config.yaml
hidden_size: 160
norm_place: "pre"
positions: "rope"
init_std_qkv: 0.0447
init_std_o: 0.0
init_std_up: 0.0447
learning_rate: 0.00492
Each number is 500 + 40 x the weight over its row's rms, rounded and kept within 0 to 999. Layers, rows and columns count from 0. Numbers have three digits each. The size before them is the row's rms in percent of the matrix's.

# v: layer 11 attention value, 160x160, rms 0.0885, rows 84-127, columns 0-31
# o: layer 11 attention output (transposed), 160x160, rms 0.158, rows 84-127, columns 0-31
# q: layer 11 attention query, 160x160, rms 0.0829, rows 96-135, columns 0-31
# k: layer 11 attention key, 160x160, rms 0.0856, rows 96-135, columns 0-31
v84 093:511457538449397484510446571551461393516441462500419489479414469503476446481479542478458574478606
o84 109:532489515474588517462472479517542594531554466546522576542575500516534517464517495492533480544468
v85 094:500479546519583487480513523498498449556531470522523516487582458492489516434484518546549572439441
o85 110:495515479444431536519418512443480526466430536502487451546478545523546498524484466438430470555535
v86 106:544510512553501511573467525516516523492447508510493538482456476541487429537528483500500478472469
o86 112:487525546531468477465524415496515435506524469502466485549569478552480520457472509502487532512485
v87 104:432493517537469505490435483483470481484482557402492483585496522510477523478504447507510500475543
o87 105:564529457480541488477488504465565485515462469541419455502518512551502587550479507482503463488524
v88 096:568535524543499546490521455500550529569442463463417464476463567531517513429520462532493532492509
o88 111:499502504515477488548466548461465482408606473500576512483517428505427474511531481545471432467510
v89 105:456547497516540470480480537529523482390500511510439487589466530525455492514555515491513424459557
o89 110:477434484468474521501580492468540495493516468489545541492556475522509513463430454513489535521505
v90 096:473528548561495609479549450470488464499478416459514462464501500496553446542491471485540487536575
o90 102:577470477503517387579453484574512525513522516468520590534558519478482538481552500599520549441477
v91 104:444558474580529533521483484504485520431525544489455506467490510441521456498537456524519577505453
o91 102:483436448443512463504438484458541452504450538552563484521475507534465482506480486457460493480507
v92 104:481442531453491498544512538440554514495491476477534492492463407529513479569551412499487594439458
o92 114:516517492548546495459485464546401456481549507528472536506487575467544506470467648488463467494537
v93 101:465476526537525439485479546464452525560471522571527489506450561493590456512463521532540505534486
o93 098:509503476487468585505498444567502499597516484467558465482536473488477516514425493501480578563526
v94 101:539434445503580502475490542472515570556496505531521511507429516530498543487483519536423577501495
o94 099:496529499518442470487538536492522474516490580462550511510535389469515459504525472527590518532469
v95 103:442444453559533525492492431495502538443456552537436472453516475500483513490522451470473527508377
o95 101:473543513499487446577496548458458426560528493466555492577456559570462435509523524480516550545598
q96 070:474585494473531578521560457536437577507511496543535527530470521508424485459479533490519504510502
k96 079:476460514520520516509500457487553536466527532449498457512565509591470482522551555545500456487518
q97 094:478484517443515469505573477540524496519434486563497506484455455476565458561527422474476531450497
k97 089:472521515544525505531459523454472483503521478474535531549527471467473589485511558545469523478541
q98 091:470470484507461565503459493434414520627493484428462455482558508462507571464468495469486478473502
k98 098:469537466502522504506538533538477497567475533524518522540485451471566508533510529461452535568501
q99 091:459512517481548506496540469484519508530528504472509449567519543494498516409531574479536412458551
k99 102:545463453446473487501495445525522468516484476553482442494540471492535501578440541469490481487534
q100 091:368575488538444503504471465540467494521509500528543484529543569495420551576489494534554480572495
k100 093:569506501423486535449530529499480491518552454540483518459492500452533572502521548497469524512492
q101 091:439480457428483502577624477577529453463481488533519474538475430520517479567498447540434483557536
k101 100:499488503463497520551503436417465490618499535487449460499530570532514512537448455488456547469473
q102 083:467495461549450545510445496363523566516481428504481515545490556585482453509509481491509495453481
k102 112:492461503492487522482501484645469493506456559499580492422459479554507520489472470482471469485482
q103 099:475508529468420488442472466520452491536420538419463496536500540535478541489452460465537498440548
k103 106:504468506547474514478495459453522515489479537485546440507532441514545526512548545517512479510464
q104 089:581517544438441537469403507490501460519490438566473504476510505489440495397517416503524483498481
k104 107:481584493493393580485516446441480442525525465488513438557486513483509465584517510486512523509568
q105 095:519486471513472480495483487473483474550459476490548560460484450510497530493435521498557458556451
k105 105:441498502409519518456598563526502523489485525520546505466472457554460483465540518473488536490506
q106 092:456473437488447508525525527486485560424521507455510489439458516488491445471471505489482505502498
k106 104:456483530558474568503484484459528529582455519574479554568467500425474551565507406509497512554530
q107 092:473454481548490531474480456454520493540508511465543451503536465508555507524521555495419532472473
k107 112:445499533458453525459478567628489585469462520520534440477484525435469466526516501516582527530527
q108 095:514598463465483470528506472556523547576544490505566512557531508431485506453519451532484526504534
k108 100:494483520517511566522503496484445561408538447471470480493516542508489538482442463531542487509545
q109 094:559492540534588443522483554471505515476462562551552484492479509471536507511428492488474451566456
k109 103:467526499423428476446468603550561502474483513454522452510506470511450504486476482515598516519508
q110 099:513461488561523455459447581482461524500472490569473576486520516465513486477517500577533545593491
k110 098:531567454427575491480500527492492491464520484506478559536499548448485448481503467495513523457477
q111 105:457503525522516528481542485509549463472523572529435547469471584538477487458485498523523469521556
k111 105:568508582498486499453437419471533513501461488504478494522573501503546455547473476467475450471514
q112 105:434456510440584530526533515504481484501552495561553524449491507487575457450534485530471524481482
k112 097:512428536480484527509521477535608470472535491509517477455467505445526456487522541503536537464431
q113 098:468523516506494467560450474509463473494438543512450462529492412545500466516568424516583546525442
k113 101:454470495565486542463529529524487627394523469573461484499460508466472508492563485490451483428558
q114 094:533442470515472476488417528447558494530491519467534415488530458557482569533454483472503479495532
k114 106:533538504452468569489581437544516519501514478454504472477453397498505494479479553467515470510516
q115 094:533449495518450543455518433543523575480463408503535460516496465544518534530492493505509475509550
k115 093:461571434508429516501528491480474482477450500508506504582459514547445538493509505423514475503565
q116 094:438451475455550500533485428451492527536488560497531448503556539540498569530468573466472460526510
k116 103:599466456558548478467497547509530459410447500541548538480508517578470504463475548532494460536541
q117 105:461515506542420455411500568476526488540465524469484489496479522483480530462533499490491512544557
k117 103:568434598530551493478461536503505497518499540488394447491479463539554493494528512505525482491474
q118 103:519506482563552492487472552501516452514553489415569474475462468463507468479461513509521413462510
k118 113:488521396481562457451493499435441400565575553477576505534438519536533518433488454514484547522457
q119 105:525464446462492559469560525557524509504500515529541465544451552577491515477455445473463551514492
k119 094:460492542468523431531449522432508469601467489587489487495455489554491481526518503481443483519540
q120 105:502518472503424452519570452498570466464527560448566523524535483529433487488482550476464416477475
k120 102:460506593435526501574547558563496464542594502576527502528421504451486492531538478496493461501507
q121 106:457515463501553529533454500463476539531498517556482467563457469468514523498507515513510498570438
k121 094:472507568525581511504502456563535438455504533518464527462411559528545500561576551531510473474498
q122 111:486438552493480452451494442388540508458474492477496481447525520509483465512510494528508539513489
k122 101:514509509513483580490465501507497501555506434499434475510579517440546503593504480573446452470550
q123 104:502476540443464472518493525539513496547523495508550470463564484511497506604508493483508460449583
k123 096:476531460512465490555510506544441497530465490563491497511493526518451599450520431484532552515519
q124 108:487466492512499463493513542445482506522574502466465556481569517503505429451576532476480495484535
k124 103:551516556570459520588525514441467532458479535479513459475480478467549532518447473527536528418488
q125 104:484508496477522566478588508495488487456508437560574618538487456534532506459514404556482518452518
k125 115:411499489487493481449537458554495544504508514517496445519481493541497521505551491474451441460487
q126 116:510577506496476461493532548513494485516504479417555434453477521408489429433422487563463521452503
k126 107:475566517520438491475553550482494440555478554545497488524489429541514528500549543521536507512488
q127 104:447562450463481489500470525551493547472516598481530492490433547467522458564514495517490410468504
k127 095:479421502558464407527474516470440476585497484486524507504503492540500425489536561537495512562528
v96 087:489497491532556515531498452510520413508482444536540511420530481541519467506564509503445452530422
o96 093:452500542537471477483524545440469441552475511488539486431481389514460503572530446520539482524523
v97 097:454599486532563485488466548518475495524592525480471532509500521523483510516516454451542445537561
o97 096:475525512414485511479484437531467512578501412545437461532433521496429478478499531452506467504509
v98 108:481552443579505527493428493498480524506494489506503471503507519478544552412495474491548492617487
o98 099:504547542558481562502478446487462500539508395508513449531537550536456498439585549520480504576582
v99 107:493553537532561512443453456487430508443470446487485465494540565563489532524540516506526532541456
o99 098:498563567549478543500526472373470437468559445472441479468531578455493515479485565448464502464451
v100 088:500450478502468487501578523453598476503431534452557509429470436522501514472556509527435521502522
o100 090:514477512466448558462519567504557514517459459511532528547473540387538510487477542462445482493487
v101 098:583455505452495432477441498504476511497477464462557489417522477501515552511538530475508523448573
o101 102:538545478528457478532533458459603451518502492522549473462516479530480498453427456491450493528471
v102 088:517564429503529462466513496492497535582516494516522458486492545568516454497449469501489475489435
o102 085:413464454436477493558508494508508526514520409482518522512511568473424496457511517509473463524503
v103 095:497481480542494440482475467553482495436509492533465470415553466469501512484489510418513487536468
o103 093:452491433503448485542462500470531558457511535460568427515544425480506498446510561554456494497510
v104 097:523555558547567450478461513405445517546495516486484477497523475534454551586518460575553529524553
o104 098:483511613581625469514531500517503463516537515485528575576457508459474500486493517510508525447516
v105 090:408500563506567495546575492546487502586494476477550509542493470570549472469576498538538557481514
o105 093:526532520440478462456503511484517469503525440464401521497548513524460476495491537475519568483471
v106 087:493443518501530504523467527512517476481483464523531449454534520504504561424489527489451503554467
o106 093:478527527532485507491468523517478488589439523367521442454485506483493558528562490473479527510524
v107 094:482516460488509566502567480449411551426453480542525551500449541448492515492531502474515409439460
o107 093:565492499490554603487564474527465568522546553518453496588466518528535521410553512490502441499472
v108 098:478532415460429540472497470397484566493483523550550484495538547505472457528537487522494517530421
o108 092:531526530473558445516480449462478519498560470489470510466575520498470484458476440459518488450441
v109 088:508472482499504494565535575508462433482442476593470492484458465451496495582509525447546475496519
o109 083:512465564525550456517475450505514490504508498523482432493462530592476487458571482506400465457518
v110 095:393498421532512507505446406530464437522521493512538466454541506454504468492430506501485502454534
o110 088:521528460500491515517480493486554501514417598540472414408541456460454504506483472544465464461466
v111 100:484499549516465503498479511427585528405503461490500474472491471545501494491497503457498513494545
o111 101:554533501473463499555502502491555470516480476497480467498437466521531487514493491435450493455505
v112 102:534413400469578498518566566562601461566477506523557504515504474513491540447545487499555482480524
o112 102:562507485480524476471406617512537485518532491484526494429439468591463440469507481531479445452489
v113 096:526472536463567483468513428582505524493486521465463493560467540511548498490517514509528455459513
o113 097:449541510428469493469554514576487541520472427463469511512520485507472539520357450458511515459498
v114 107:462481494475496446498508545446499499543508397498496542539476459487526529526499533454497487486438
o114 098:497478522412468536589511504495494509525518538518510443492502473505552562520502465500482520457449
v115 102:494521495536518521550526471482434417475462542514460535564498552535448514415525511553513440486579
o115 096:466534526535582492467569514542417483499504492500502566440453507556492529492484631539470532551442
v116 088:444486466507501472409490490561460529467539488508561539515473426420520541585417516437436541506453
o116 093:455426511463402513530463426449505521495541493474490488510517404431510438533504520470432537549502
v117 102:443589481508398471469536492463456545472488521549496603513503471513519479534577530533511470618498
o117 100:503458494531464565513499406514492512506552547487506524546496417543496498493492502447526506498570
v118 091:487544439620502486529504482470559476521554467522469514478487494482518477476586543538508499528408
o118 093:507495523530567568467536495512483489482506514523478529480545538481544464484469489475460476564556
v119 094:463530534524497475528505510486443474518491434509473556486438433480549502527561494468465520482531
o119 095:490448596546487526498503453499493503509553530456511448542488538463570476561613441516499516485454
v120 097:504543517462468414518564567445484500483526503538492511547405463516498572470508505482420523502562
o120 101:523527481494540580513567554488477447511541484519530523487471472466522460520493427532482496586524
v121 104:502486556546562479504520605522439515557547453508532448500539578469513483484524456561482510453509
o121 094:447436458423501502496545506522522522536514472538460444514463515636442453589510514421507537455506
v122 091:487508482545492509537554512500461492525471493510509448554502599487529518442493440465534492498524
o122 093:498470575514548504475554476538527477519515492533444603529501546524514462446457558522508421440496
v123 098:476507468553536538450443538477488479508526462453532419474511456499525542426521480505424514516522
o123 098:545485445516525572414523504507504468534504509480482417522512498466436492445515502532514445440530
v124 094:479383515476552471496547546588458490463524575548505551489487387539497536548521502490469497526516
o124 089:536465470466562543528477458539552501413563486512524494490473444460509547522548530521489429455456
v125 092:486514606548496589531564516459519513548496496549470492522465546485497584516482482505471477485524
o125 092:539515470519519519509500519552488522428538484469538516499432569421462516513541578487477402539517
v126 098:456438557473548525527495477525569561452507433455508537501450498526497501494468462537545456485489
o126 095:519449518431468456514537499475522521446425488431514518523484427447509495419514541510532499501542
v127 092:454595504479518498527467436536462500521502448448576511508475494490553575510506546563498518620526
o127 094:457511523476536520407463561528486503540486506461497460566529558520486492458488507520487518454577
q128 077:507538490536510511522511492499495519464490414497452459465469522510433452414485519543508492496482
k128 062:471413523499437512492534477454555482517553461490567579543493461487492505529500474395466540525521
q129 072:433475493509521491462467489494492492466511503545505455471467536387466532519569453485509520501470
k129 076:518478497486485559593535456540537523536468469488525457464540537504456520468486459472554444484458
q130 078:577529447512473415518539487433499520506425480503500517515521526507544469479504511469487451473498
k130 078:523513494467498509548467430558506490444529530469508478474456479526434498480492441570524483476483
q131 073:443455564532439526532419509436490502487565549566510537576491518457523519509567478509525480529538
k131 078:557464512495517551480518518481523500447489492548577519557507506522492535604503519554471499395549
q132 076:493512506482524565456480480551520548522491544492489506635475428524540486496524500569454480452460
k132 084:440562531524515465479518512442466476487445561555434515465506477452528500434438572462497539543495
q133 085:570497524494556435550554532520481454486497501477499482555483537539503477506461479554531482494551
k133 068:532505528517473476543444405513496475474465471535527511559473484479505514492451405408445465484450
q134 084:546525523480517465517493599485518491484512553516542435463537477425465521429485414526525486518502
k134 088:499448473505481483524461506527504489472483542485547479512467488540486510503580472508538565506565
q135 076:501461546458490459558437522500488548494550474570511465515482503498436517432524524475502526452480
k135 082:471454432529537501509456453543516460482385485550565522509534507567503541522549526508547424421499